config.toml
num_hidden_layers = 11
hidden_size = 128
num_attention_heads = 2
num_key_value_heads = 2
head_dim = 64
intermediate_size = 704
vocab_size = 8192
hidden_act = "swiglu"
norm = "rmsnorm"
norm_place = "out"
norm_eps = 1e-06
positions = "rope"
rope_theta = 10000.0
rope_fraction = 1.0
qk_norm = true
attn_scale = 0.125
bias = "none"
tie_word_embeddings = false
parallel_block = false
init = "uniform"
init_std_qkv = 0.0589
init_std_o = 0.0732
init_std_up = 0.0843
init_std_down = 0.0843
optimizer = "muon_hyperball"
learning_rate = 0.00598
beta1 = 0.95
weight_decay = 0.0
lr_head = 0.00798
max_grad_norm = 0.5
warmup_steps = 50
schedule = "wsd"
decay_fraction = 1.0
decay_shape = "linear"
final_lr_fraction = 0.0
batch_tokens = [16384, 32768]
max_seq_len = 1024
doc_mask = true
train_tokens = 373800000
max_steps = 16245
dataset = "wikipedia_en"
Each number is 500 + 25 x the weight over its row's rms, rounded and kept within 0 to 999. Layers, rows and columns count from 0. Numbers have three digits each. The size before them is the row's rms in percent of the matrix's.

# q: layer 2 attention query, 128x128, rms 0.059, rows 0-46, columns 0-63
# k: layer 2 attention key, 128x128, rms 0.0588, rows 0-45, columns 0-63
q0 103:544493507450550540508507510476500493528499506521456526479509506450508467508499468541521508482488530489510498487468488532513490525454463473572483486477489491505515515513490491495488514515550521
k0 092:504482484537460499506511500509508469510477567436543513552497483518534506508526498463517486484499507492483450480499529519524543500512536503493479506521549487487524488521507504494550490517464504
q1 085:523511504491536512511464513495455503487516516506448499514506487459555441492461470548528496498517506524508519456475487523520488467490476520510475481473506487503497466543500488461487477516505443
k1 089:489484514514488495538529524496511524508454486497491484535472504489513524515514499442498499498496535523514476508497491483470509518509486488523476483517510512510472480497502470513577488501527491
q2 082:459468480523470453503459470543508511510538491511550510495483501477478484504498495499457496531509473525430501543462530482500523525481527486503503475483476529515498521465486523514496490496508508
k2 081:507510528499542471502450504476480532480538509571471455483502513496510521524498492493480476515527525504508492526509544539476487499523460468495494512436477517510460509503494481461477482464493496
q3 088:518546519511504514513535497478519517506465482515505485513491479531468577504499481516478550507480488504532485487476487479529477493545538505501537506552502513479538493505509494513456507462487508
k3 079:511491516502509487543502522518482500468505510472506588497482508490517512476541481459468507517481514464519460488507485507437498487476486487470519477501523507518473490506522488519485534480507523
q4 096:477525487550462557533530505516486497453524509479529479484510494542490505470515516502510520512501476477502442502534475507480465480516475490542440484517511522502460493475467509492463476539485501
k4 091:551514505509500524482497536485493553485431507500513505444511500496501521526528494494505514511478535504533507501495546495488527505526552558442500493485507484466501479511499492506498491519546529
q5 090:472452501517472465477494521464488494531451499539501510509505500521529494512541529490477457483498500462448472513530506502518508499510477503486470471467462511519446504457472508514497521525497508
k5 076:494494453508495507488486457493439513525527524465520462483504544456487492507438502521501513485503523517500529493508561528477527501511478521506510490417476472490459513499521510490544493458503489
q6 098:492492486519525507489498464489504498529486529485512513505535476493505513519493471519495505528522513472488481478495484489502546497500515528452490522458483446518544467470459513469492520464506475
k6 103:473509489525532497542512482519558499471545507524465507488496462493493525495493458507516524479514515490519472527471493469523468517514474510491481492533518504492499508523529469513513494531497560
q7 093:487459512492519497483484534486485516531515529494524496532497434463486527477471447504508468511521542501509499522512488493479486517476488513454525422505460534474493512530478520503506503509524528
k7 082:480445494487481496515475477512497522494509493490483485482554556518520465536489537584541495515477515536506515471537525496505496483553468518526529503439501513488459509510511503531521472484518478
q8 096:469467551479470457502475503498457493485541532498501501468475542481517491507501473486508482514487516510512516485467521513471502512479511499500558499521512513470510459445491478467531532512567468
k8 090:511500482516490506487533527531482522527573519440532497471495480457477492505477491503498505531519515502540500470505502530510513511499470511478541486498497515476491459468461539485484555488520527
q9 094:493514524473465480491485540545473511498481543464533523488490500534516523485550530475501515513460529520545484489534513455569461487490459490496490530546535513502522495527516526501474517494510521
k9 085:479497540536531533526511514525494507499450504489492485469474484488511473479522420481529510502500462505502504540498505497522497470493484494485505491467547505499499476470509430469520498550499495
q10 121:532468512480528479509511486497516469517501477521544491531471459481493495492516476509543491490506528508495484511470517545483504511526514481543508502474514516471506523492508501477480551518536460
k10 105:509511479516532549504509513460480510523488505506507522511462490511523485472492498513472494542495508439484511505524571530508519484513476516535483512495525455492517526448463471479516515486486520
q11 075:494483539477549484487494498500497491472460557488518506506474491510513501453519519508503478479490514511485525495487526516553504462472432466518438522491475488511489531506514542470487485538482476
k11 084:469520562500518501520493493482471501542470494520521483528436462537501513467483513464496488510492469509496477504490455508491490443493479480494473550513485513475527506471469506490442504494460499
q12 079:527499482503490482501503513540485512501566492512516469543548483482512465484441478517527480486517503514512445467505502487494525503506475525526480493518494469471496496496510551483489456472469480
k12 095:510507480516527494493465499469453449469509467519492463546517499499487515478447495497487492518464503487502486519487497459481503532488508486499497487504515532496527457521501522509506474475514470
q13 089:502519494463478463476527483493500486503525501508530513487543527509523518522541536516508466548513473511541526471480520545491505545471532504490516474482465465479486467485495483505537488509470502
k13 091:508479506493509513482465480482491484492492494509497494528509489506516499505490534477507507513499482477519493469550487495504478513504552517520514468487490510470502472516536492490517504491496478
q14 087:485460498542504491506506458479523462494561510550487510489517569477504519500493488498517503496507519475536512527490514507481513498475488494497502515526533521499529435504518479482495498494476547
k14 091:493467521494508520536523508515494505468508458547470497489475500500480534516486508448530489496463493437480490488467489442480498496543470465498506477505513498517523476542486491519491462462500495
q15 091:523424509516505469515479518495512523523502545504491509512483458517514509466494438532563551536479489488520530491565495466527469493465539499547486488525508508501500532492511503524528487480437513
k15 099:486493524531495488487470494520434494510558530535492468523485513507481528491499554530511507486509496509473498509509501503541434495532525501532525534496524554519510513519490517511518481499520461
q16 086:496477491482434480542495505526482518465547486489561519464522505496495493500480527531517521547501488530441465465505528491512505516491461534543522510559512492499492477487501473550525483504508507
k16 094:524498462539477502492447511490482461494549517469493520468559509477544498506461501526498522511464508487448527475511512471489490514491462518503514516476553530482525490516459505490500476477456461
q17 093:477482504506493448496502517516526512496478495499487497514506504520488495487524489513466476546497515438484456506503485527489485492490440477536526453505505486503465521502487447465518516478501484
k17 107:492546463510536474518468519532475483517477451417502471479526500478447502531479492531520456488516508443467524517496495495500419494502511471468515471496505489526506485499483496503519515526496491
q18 087:482529529486490479503493489544486494499478527500532473523490493513486455505509481484481524481519491510486482541459518505539529505508502450454488504500537471494483470538527457492470455548501483
k18 092:498477556515522461481502491476480476455481515476529491502511503552490495454505520504499518479488491500482466499463511549471513508522501519464541516460520504469496542506525460477494495484524459
q19 080:505514554498511489485472483467489462546447480465469492504480482509481500423483513523488493484531502476507450533488486569467507467494513532482523501456504473503489514470520499468445508475473528
k19 116:510477501444506524481517504477513501544480501496466552514446468532517505460497467471493488500535470526501472513499495533536496472502486509463494511482504500515496493467569460513508513536507518
q20 112:501538482526484520475492519497513517544501498521520480514455496492448529489478527467505487469506522493461496532496542532507522525535457486481537470477520457494500500520491481522490516515507512
k20 094:476506511502470495464463489443546517530490491535488504493509450501496531481491459524478544480515505534503484504548481481534524524489501518462467469487497471488501524501522491506460480519505541
q21 096:492492473446548537518527473465459497536507509497503521540515481480506454493461489542534507477504510470461510461446506478505479472490486477532495500472495525535479552515475522482496508495507512
k21 103:492503483507504548514510505458496487486504478477513503525523475502531461500484486508515505484532510487484503491495522500535506490482531506495518508474475495540494484486473497496483553498490511
q22 112:495519489551481544538509491449490554500491523480547482534468504540470534521501518505462490523529463480488515536551515499491505464502478524473512508514488512475507517505468510508506523466482508
k22 112:519522528503494535518511461478524524474508492442518469512508515470482528514434528506486488517484469531521498512526515519491507496464528469454464511473509444472522497502476512497447491507538510
q23 101:468511469510515527519526502513492513498506501496515477533521482496498489523503542492494487495479485445483491546495524473509514548513460504533503549483464494541465485470454510500511504464523459
k23 106:527526487470548508480505477465496510506453470503436508533518476576503469508482474491468488484488529503489507469538529465456474504522507466502516555466478482510515512483531496515506540498536503
q24 100:464509513500458515482535535527493456489445488500443540508506513500490494493508490476520491487483457542523463555509513493503540501461490548543517471488463540485483503481508519529514516499492504
k24 101:547496465459503523470506521488503458485516521491474512524487515483502537499491504556537509522468503503532471517493489479502528550499462499524513513488507503481507502498507553470484541497486505
q25 102:548479570499482534537460540529481528495507470494478465528514518500516501479509502512475472534520477508496477521452492524508530507497493538495559511515511507487521500505508531494553504491452455
k25 106:490540519497480498528488504516499508534492483469487503514530495516540541501487558511454464475509527518492504498515515546501563507509544465456522526505479529475545498462502448532540532475446466
q26 109:501437494496483521501476470536525517502520474536494505520464520469500485511472478488497509473525477461513496440498463490463495467540523494491516479496466477500521557517489501515508495540489506
k26 101:480514494492467504479507444498519494502506506542475499530510548509476490494485486467492519493487476501570555475470510479473486492480515523492481447507460491520527505507531502503536528453533496
q27 101:510514522497533471505486491493487491475469483488487506479497508499536482480486458491505540451469480527483525468501489546501529506481530523536475497488469492520477512468527489481515474455508467
k27 108:494499467511510487492482540501502489563489504525475534536459509493511475515493496500501473489511489522422515492529521499498513497476530523540462457532513489519486482463520497508520481475473481
q28 124:443485495506520482489469510488514528494488592531480506514510506479528520488467471517477501492494471521520498490494513468448494480463536494453484494493504483440508464470525505494502488439462491
k28 101:518574473508479515477480513538539480515453533471511501473519489514507473537476492495536484516469487496497472494464483480462539499505510534513504490515460476491544484475489514487549513496457528
q29 134:502536521485507531469507492476468501540536471440534491483460486509494499492508511483502528487514524485478518503490520547510521491479523488536515481470525495588498516508484500456502523501562472
k29 096:509482491469505525474463535462503524510535553536517540492517526503514497450517548484481504537534529507474516467521484481497497458478525438504488480541519475461522476472502536518522477487474534
q30 103:500467473437471466523488465546521494462490512511500513488491526507530522468471485501549478450501518512491498481471479548531558508533455527525459493535456487468504465507576470528524528488538488
k30 104:507493497450518513527489473500529515477529502513460553512491474461512486443464476467503476489499531508495523495531490538500500492499500496499486523475514499499514481534518453526453505491499504
q31 106:508489474524502505509531457462501513494461459486537499514478543516471489497468505456497506502521497487518453552495464494505479492532506469495488530502507566504541451512503528479509529528508508
k31 115:432476481496494498538482486467491479520496512505540502496510514516486496483466550489437473519525544483457473522525515477465517484511477484522549526534474523497502508507504525511559509521486500
q32 081:488474509506523459483465516528521541538565469516537475514453462470502492524493471504474494542518479514466517491442529519480522520475509494482523473454485533518494515492482494507476481485537479
k32 084:550512515510523497547547476492484459504505527467483491527516544482530537481503453515508501486508518530517497478468521515531485486532472451483484526496510495491504512483511502474498549505479525
q33 069:498490519506505470482514528494524508537552491529518462520505503499481470529504501490462453523495468527426529506493567476480516518499501491457509495455486531510481534462494534539479479481482500
k33 090:470472514482508513465483481544488469462545543461516502527501498483495524508451527458506529509527543468524527519469503523522510487507544498499500503472464483458518448516537543471450479517486522
q34 081:515496486506499504473509505522506497470494479485536494469502446550510563487534491496521483494537491483528503514456465448485497499488532515521540490501449479460530494519517494518476499473504539
k34 083:493528460480484500470467500491431493549533522453471518473487518497478470490463536519461501511464506490487484479525500474448521483496505498466550500481475513514507493507505537516471489515473481
q35 077:504554509475483555551504484500506490501529479484461529527506520457507488457469518505488501478514478528501516512536466519504475496535467517511456497483510509526499489529525537515515453512482478
k35 075:489483522476508472472506516486551456501434483489504533489490444526525496487524491479500467513522499471489504505510493498476497479462553495489500512534509477498513485499469463473474511567489514
q36 088:485454491470483474498484518532502498535557526522493546522468493501513441490470482492492467445523485495482493475527516501500500467522507470468495490511480515501524473543516484500492521524521555
k36 097:467532511492516548490502491467469491530460503525518502496494519464499515501497470494475458512519503476501519528500525479506484478507524498512493513449497490515433481468502532476531531505482468
q37 084:507502525510525542490522493495496487485434522495533495516521480507464578521552510509483496550509506490485467542488544488507472502470535504489502501539513495509503515512509480504462504512472509
k37 090:490546495492497482491552459515482471501537517488498555531482554517517518484463471473505497464470480507491497515487466491520472492498469482525531522489513508492489493500495544515462517494487499
q38 089:503504480480475508485595501478485487483473496462494493491521488498506495478506560542486499483453521484504516515467495518502478465498508481470513491458497474494506501497477435512487520463483464
k38 095:512529488498523512524494486511489529485530547476533545524522494477501523533468489488525525519555551485501427475511512480509530535516498513471499529521498519504538503493534491535468499488516508
q39 092:517502523526531458445466503493505527489484497500500495485522445489472514505517493504481534507487507482512526542458523485498532530453511489519522511542507463491513489500505507499492537518537487
k39 098:509543510474517487538501512529502489514515523466534463517516498504488514498491482465516533524489536482476470511479488504507510501511485521532541441487522495489508514522467516543502495504514515
q40 111:505505499472535459482511502493505502522494489511519487487504520485480436476524503510480511493521485505492464464519493569507503518579549456466492483461487477506508482525545488496467455540509493
k40 090:524514558504515513495503489496474543497537493476479498481455510496517474467471456501546514482504517474468513457479499516518481512535533504519488504472543534474495447502519472488490493520521460
q41 087:529457508480524492527507488506517505525549550500490541524500484517514473481469490517466502463515506552538532419507509515527472475496456508527467474511484496504526467516491546469471503479526511
k41 101:522497509522524522517462502526528493485504500481491465480490498478481459490496518523478520509493514449479514498503544470483509512461502453505482467483487491528534518498441499469512533481480541
q42 093:509527512490493466480480482476498507507540482508494474479498509472500447511462448482525519506475467510488501488477494485476559521508474488494513497493500538547497505514487514488516478501501497
k42 090:475534519486528519475536491496491471510490492531464477511456474494492490501461505536506495475470481521473500524525519495522533532528490478508499480461546521523523462541500522498492454507506493
q43 105:519450527485502501535485518465511492508477506450479535458508547509513523503517458541514522513455549526545553490529475497473482487494569486518488495544489506504485543502503529499499517503497485
k43 097:510514470488548531505481506528508509501490497483439500457494508463497485510526543519525472531491524510518511515508511504497474517525541471468457496426475473469471493472517522465514518490470527
q44 102:472458507504561482477507524550544518482512506481494454491466513467494477477510525477467466490513504460523512496524479499492496509528463528484479507461510509489484517509543536523512466508508488
k44 127:563536461525505530507514483525499498513459499456509475463520547515461496530473478541525492464480503445494530498496499503470513515500505532514540526522493513511463476509473532485469507520476521
q45 092:475519545486510499527501473538465519487516532484478477481546485482535503520499495485472522479476477475524505482430456503495498453501483487482501519499520459552492451503494506491544489525515469
k45 105:526492509494492511517520537559536491511486523486557489474531495447539486510541473471493485519537473516500513505466509544537518514528522499486478459563502440501477505475481449541553498494490492
q46 102:577496522495498501494451505438507485528526522499512484515465497472521493485509484534506486475534478519463513507530529491521496529485526478495528474560503502444513509504500486515527480472445528